{"d_mlp": 768, "norm_place": "pre", "positions": "rope", "qk_norm": true, "init_std_qkv": 0.05, "init_std_o": 0.00884, "init_std_up": 0.05, "lr_mult_down": 3.0, "lr_head": 0.0122, "schedule": "wsd", "seq_len": 512, "dataset": "wikipedia_en"}
Each number is 128 + 32 x the weight over its row's rms, rounded and kept within 0 to 255. Layers, rows and columns count from 0. Numbers have three digits each. The size before them is the row's rms in percent of the matrix's.

# up: layer 10 MLP up, 768x192, rms 0.255, rows 461-507, columns 0-63
# down: layer 10 MLP down (transposed), 768x192, rms 0.371, rows 461-506, columns 0-63
up461 097:148187116130106203063103112125113103163109092129118140140113141125142120089120090118131133124105147192174161096117108130103092143120146080107138121098052145142107146116196126099144152040138100
down461 092:115144151128086113139162156127123127161103125128076154189151123125157108068154073133070140172129131177136110114102083104162088154125159098149153128051139111146150119108165086136076131120088100
up462 096:108057122100175166080075135192110144143159135129127145133103118171106090098087133129137114111150099149141135114100081079163127133148127158089108137090080174078084119175132109133161091150188103
down462 098:072131189135100128083128096132138106149080164114124133132115112132123136106153087131139125058113142174107136149126058173110166112133164102165126120140162151109089131187180161101140134151102094
up463 092:100152135130114185102120159158113060163100197112053092079126157122117164152106118111098138156095169211169108098094171131185133137178152113119130131097108098151138120051113212110097133095097108
down463 093:095169164106190145065142158219184104126135126185157126067126109131142135151127118088103178138098119130135133141111181155095133146102117110136104100138178113136142105149117184116087166084093165
up464 101:070130146119129115112165149104115152077132163090108125170158110142099173135128122163135151079106142140121067078173134082102133110110126133144106118136121072106117121058126094130149157103133109
down464 102:138123101112138097110105168136083155190084153061089124104135125089126093131138112121149115175182128150168091116154166148186148133069177151161091142043106088106144163138139103153104117076096154
up465 107:084110127132081182186128190187125104138132074110101136141138125153133147106080148224132154096092135132185150124147087152157143125188105137130164131204170132153143095156054133191137130123108127
down465 101:125079134104204129145182158129099099126137132122180141136147136087122084136163148149142165152136136131160101116101106125105152108102129167104134081118152114184132109196101106077133167181134136
up466 104:138162129130124133124140116159138147144190098174119091156136215166118077151119055107138084160138092113205104144142142110074106137089191122135150104094126131079110175119147120101146098140067126
down466 105:107107083056105150145175080147104090132096081128128058109122197172092155121127081115122119110113144113123111107090057146125100082051070153097117118135135105143102144099129114144130133149120123
up467 097:152139167116163153118120115113147113101086114160087134114072078074101176141144153113091174088085101118095107120145136119082167121103089117167152208169178101104126086097215138171105162147125107
down467 099:120085122094086102158183149131067128128161125144143162152181106114193173123087162131166127090149219103116080100076123140145151094154120085136131103080162183109173158138105138148171103069154142
up468 104:145107160146097144162117117075132110095129156145125105146159200146154121078170167207102081164160120109177142139113127067081115139172156108132129089088143119147068139143111073124076101139134133
down468 101:151126068139125102065133040166089081138143105124160081087116163185158104119144105138086134046151125063135132104173095158142119087133172099180135111126139131161123159095102107173177114102121143
up469 107:131128115155093092181125147148173104165140140071153087088135110106089110066147146164144125127148124091172131195133158112152098082130174068107110062134157141114136076181065125069157096130174071
down469 099:176161125143157054100156141118181104146101114147107090111120111145150112085097141124110106102090165143163070095142158091137157084089128156172128074193166196119114125164085080093140126121176102
up470 104:142153122126058165112191137152151145144117148094129120164113098156110169119150168133153160154148133154066111153173145151105169096069172095159116072081108104078153155135130098169159128121091057
down470 108:182104137175116183086118183121113164093132127123120114137085125165056136147134122136133170144156046175144130189136168094101126157143137102165096051110151081137164193143127111126129054125130158
up471 103:140117113127134140135081147106124124143069155113078126154133095194172153132121146107122062178114112154143189145110156075043129140133107116139181142082162079146084185073100153116130145172064136
down471 101:156169121089147151148122171131078131113125111112162110098136088165101102132103123135122108110135119162133203169179106108076102121075125164116131129061108106143078183110149140131067176178112086
up472 099:142053129105128165107157137147128106153166120143109149146119107098109118132139136141169187138067091145177083092070127119131124081070146155102170175185195143138123122199150088182127100156147136
down472 101:100146166118181174083178122052111141151094097111054068111166146056150091019177136100143119113182118137132127101118147158124151152109119210177072109197158093130129106146113200124101121172095144
up473 108:132098141103129165125100108088127116106145132207116088135140114169134096118091088134153087156126084164136092116065125140126151097186182094109113151128146143118131042166174122132140137074212127
down473 111:165136140157146121121138105097066136154106128152136130154103158179135148133085142153173104068167184099143162137127134121181148115140179114108093094145111157090080091131037047134103113027129080
up474 090:119122166161127097091149112126114173134150152136117095101177072113032065150121150125153165141136116158188086130130109132056136141155128145114150149191120098138155185136155150047096146094097149
down474 093:115072149102094114130141135118097119135123081165131145166123188074195173173055146217148137158169121189147164135102132087144147113098105048121121109130092130175082148158093126108164135118109162
up475 094:118166127151179123165073130146165133085111169119128114089162134117044147110067126079152093148092155145125128125126162134068099108122090138128187119134099101092085110142117098179085110154125164
down475 100:108125129169096111115168121198069132118196128111169149114182164078111118151162111081127065133105154091156100149069131184114149141172074142152097152101141094162121133095178124101091161134126120
up476 101:084122131113160150112100134140133138129101130126121133072092131066159209140106061099086147160089209139136109107148227124088148175131150082084088118132126136088110085144111135124140163122160159
down476 102:109095073104165114150170121166168087119109157107124079099141169180118135100145091103112110154103176153115125168153175119115138159112101183143140143096143159104105145086122140136147106155105121
up477 096:156123107126131133127133112126084062106161117127119112122144121140129102111056110144118096135113152136112089141181114149140120141145089050181154127087124135142139127095102125133088147130131076
down477 098:153131164154106151101134142067156148106107141128139106156118094191161157138162145071125045128177149144132120127121096095137124187138068119161049140116131084096101126087104162152102120119138145
up478 103:096160114111153113182123054167173175113118129222160156158129183150110125146092198140100129139085116133173175136110150160116137136171174073133122135124143103134155130136109106125112105104108074
down478 103:116123096098151087181130133139141126115169110115149170143085125171128157152160079115089165132163085090081139042133156140142135164152098114108192107147169118080091128135104170109095103127143209
up479 100:095114063057178124143105160120143107128124127095130122160132102118082082151144107095065143112111105097159182097131158126134088096123177131148142097102110121088117067031158162108124093187140074
down479 101:172127120121162139141117166141150101122141154138130123158147116148131127124142124126060124042096094063132111123124095135163143137138112151110116122109151091170117105090125087129086120204187150
up480 108:181132100130137097129105159159149024151174192170080100106132124125119127080138084141152102075107110158106151161162066178167152112116102096107121143110132143142162072132091187173175190170156114
down480 111:163099160150127138114102104173146143098122127179155137134089129070103137124139127128136115089164094127124128112141124113125182111081099139112209092134139123159114105171173124095111152107123173
up481 103:112160113114115153155133111157160081080143130134040084115138180106142078163045152126170141159061131155146143102145137156145158118122069181151149152068122213092163135095120115147143209163078129
down481 106:104149145134142103171079151137167097141196133143126094131121104126154098121137113090115109117119161191152126134117106056083082154139084136217147129153180135158093125108109155102131123140126105
up482 097:107128130142120136140080138081133154116152122088127140088116140156152121149139117173082084137123093083108125110115116122096185142167091101160109179122151104143119116085119118103114144115137179
down482 101:184116113154119164146144142148095186162091144096103139151065130107072113116106112094124119203073130154146080073137083074109090129150085099136144081082152112066131097138132152117074126087120067
up483 091:177135177128122055167111144188099128147139121162202127156114158112069130115108150141119105093166081066103132146110155158126153130140123133123137132091160074131101158174153116145108179112125090
down483 093:142122152166107098107179110115185137121083128134129129103152155175165142105132156161132112105087148147144121102180136139045120158121108097099109108149063136141138108094175094150101087135081150
up484 096:094157059121131148167145145105118145166130155113101183156134205138081156147180134120140154145158096113171119072163075091104124100158119138193137064133140119174064163110099153108127131146141058
down484 094:158116115148186109115120161127134145157151105157152131065102079112142118101096125161104120165112086088085110136167081158106174128163099130145215108133110153172131112104067157116086125127115138
up485 095:165065086069156206099155151154154114119089122198124090182108091118143129198078167138115125160145149163162136127193079115076115139128137038219121185166120182098149122125112073114091116155107113
down485 099:123137211105138151092112143092061182125073152056127187112122110140144178121128138122136159099148135154122110179113171072148150072144081124179113058138162102135139114149150096071121195137174079
up486 100:023118160114082117106127116115190090147090144091118156125112053134097168177140116164129189095105148132101128176152140101120089132121180109123114133119154126160082177109054141077116084164075150
down486 100:138145106074103145097143114197125161151187154116099115140163176128141092092132052120158126140118163121094085074077150170126074077168129129148108136111069044150152150071111136075170113101137102
up487 097:112163111126127081151119098166026104159148160087153121146111117136057168146119066143124098178110115126182141125115113079173153094129084119103128147105124133151128099111130112117080159149055140
down487 099:127193149119108194148131117142036122149171129152145129155127072171172155155098192088108071107109125097117150116116140078062199110114163078143093152125120115157147104129139166119126088123127127
up488 096:135109212118179115113148103094118100146129103120139106111136143167104147131152063118159138136111156194101155116140130186154129143083165101139112136147106148075099155069069135156054120114072075
down488 090:224168156150183138104110126134109080127126165128151130134145128107112183097123147150128136068152113154130181164093136112185186119127097083174119085037057097142140144094085179151167131110114152
up489 101:131149093106098142119124144113202147123112141170127087134139120128163168120104205159085109138126111116174110165056176114081159097139110139143190104129124102119152079123191078099143118148113159
down489 099:153162103144153132136111105117119180118115143145144153115166174154136117142137139175107070132102121092101114083074171077113097129141149073089146090156135109120079130131104117166128089127086154
up490 097:086062125072096194123163149125120199204145098120183088119118061150128118149133099196103118127121151128137069176144087132112170107114147160131122152149098144149113148184127154096064148134113121
down490 101:099048151156090126086159165115192179135099142122163111119223080127147118130113145096153192107085103083155123107081135124149131125145150107128118156091109128123172123153160120156098160191137178
up491 096:141112084093120087093096164155138151141113150134152158126114166157120174165133114125183152161112078144132111062125136139102149098088177131174127145144131153142058113126082054084138224118149136
down491 098:115153130107118105107153198086139119138102151137124189052122155169112100166119116155059107122116144094148112097117148138164117104174224131155116088153142114185124100153129100102201105095138111
up492 093:114066182151158135134138105081081096095092148149152050129145124137158136142163138125099086169115139158124120121172236143116042146125166150129126132159086149152119119142068093104085145094100109
down492 097:129137084143095105147184098159160095076119095121201127141135107123168225148129119139124225156046053121154064154188142124131086090091146150125162125134090141170050149153103169180110096101090140
up493 098:070165058169110047076113138109187124129105104102165147167144132093133137054100158092086198122103127131168106137088097088108115093122139136140089165117166131178110166096147107107113134149132124
down493 094:189101102118132152116094133112147148146145120126183139142083187106206142118166082112173107091164118127148153133191107119108119117128151105113108135149102114165141236124147109108102083125114135
up494 099:174145169096126184105162119140148122122147144135146120097159171110213124135158106129086108137135119090139115165138087112155141181130132093131092116103117155163179096142061135070177121130126112
down494 104:106139103111076105139129146133156082128153161092122133096128088128176050174114099193112104163090180172140145198116114131190137114092159094088144129162077140143159182139126100126168104162129097
up495 096:129056145105127107117138095185104117156167102117162081158161189155093131157172119161119113140107176131143092119144105182166111136167038144102137145142126098204120162116063089094151125108193102
down495 101:095118186060106116078144085137104143150141119141108138160145157115208163154137105072076153111125192137112147093102102131092144093081111177081107162141172076142099140113158130183081102085143113
up496 105:093124135165154127108145130184054141122164098134103124126134111181139113167186183120161096109097129076075138195124103122131149129160119135126076124188092110151117107174109163106079147132174129
down496 100:120195123127162135110163144187167114161150136147102118125134112020058120094119164152119144146138138101103108127124110143169130163167138174134171090151103087081146160161113083081179122159156107
up497 098:114044072071100121170168048108128131133091109069100109092128146142115167106151157143108147128155153127118169078130164137084109201157161175113091149128173114155072173093106121203083181074156139
down497 097:142149134129107108128089171140087171113154090190165157170147122113170118124075162124101088127128111136131016116101115208149188189076065111137152130121116074164149107104182101127129084127147100
up498 103:093104118098172130116100029094127138071119119125225139098145140103106111072101133148117117120126097091137116125097131172130234125137135190106118159132145091150157157146116107132081172160096054
down498 095:132222097096109147091132135146129064110122170159150128132121129169156121132127099108160173119144128145127145092096145145156157118173136132140125105127159097136112156097094133142193180189088156
up499 100:140144141088120158158223156164078196148150055143116178166146083147091148120139112128088094098135112194127162140125131121141199142142064139141155140128080119129133135083149148080144139168158123
down499 094:205099107092127102082120122134112108162162120129089170113110083132131160125136096081149122106118163173149161078159113152153143141118141115173146123132126108140070114135127145107158163164075118
up500 089:112098152117076091145159126154141143142124126132092158157202113164136131139189157142180096160167169151136121105106107166082094154073087053123139186090120110174074094154114104124193188121156153
down500 092:154120124138129183107074143133047139146127135146170142119131130171138133080138144044096117131165119104175148107137186156106130193116147113148146150124145072128102064144143085165129122124094132
up501 097:124140130113129097119129114108119131176105088092216136169133113145034095116092161096152154138125119160118209149145161130092172177096052107118196122129151096151140131119122148052133218103102155
down501 095:117084202180118082106143098087127107155100085090120095182109099143110159133093126080111100134173123103127128169125099147132132088139085099103045169081089107175118147151143159191060103148140120
up502 098:132102079102129151129143142119149171223098075118087138148144169135096152148115147104155157174078142111145155112149173150127094125145211148126117111145079108116131152116134133128126116102123140
down502 102:147103081125152131120049120066161139160099182137128134154132172136125104132220075149149104086175076118138101097086153083106127107136152118129135143120127124151127140104174133146150164171115067
up503 099:174124167152178174151099154088149152124129144103080141179096154095129109159129146141135189081137161021139123111131168102167099120075187102100094165151067155088114151175110091153153150102119121
down503 104:163138081102118130123138083109159127131180085134152135044158099112171135111108167131151111129117146101125120154208108164133118150117147126069097129120113198145120120124135195152120106113124145
up504 104:127113155103129102082084200161126119171155215132059165168118113079102120143115099155164167177132075133136145087154099082184148136172119123117124104128133092074161125141112172067152174151052143
down504 096:136153151131110073180128111129105114164112115181121166129121122132146135139077159098141085128105172113141095055124088125182128070132101136127153102130139139124120145209110104081145119129122112
up505 101:076135101094153130097204157102122182175107136102096154136159112100084093128165100132134103160162114120106090197169130153162116073131143142157159098114107173115154063110103192145075068119109101
down505 108:116111099127114157079146156123135120088138083124090109122121136092083098116186094144145146139157116135136116199131140186168166156154174162104118094140171179153182178081091146132154094117133133
up506 101:145092141193164115147094111088124127127094061118124132105114135155115090181089160147124117101138128095131085106122155154108135169148130134137089131145173118110107094132151093077157114111134102
down506 106:091177169167164155095133201113132162090153132111169160113106145163116100134091136125146151133109065131121113161129187091106082103173080112155122118189168138029151103153129079102092098103168137
up507 103:128154149146171129082136068138128097109080170091105052103107140111171133129154169129137088140217194108114201159132141097133189098131105142128081151098109158080141152139131109151126123108153112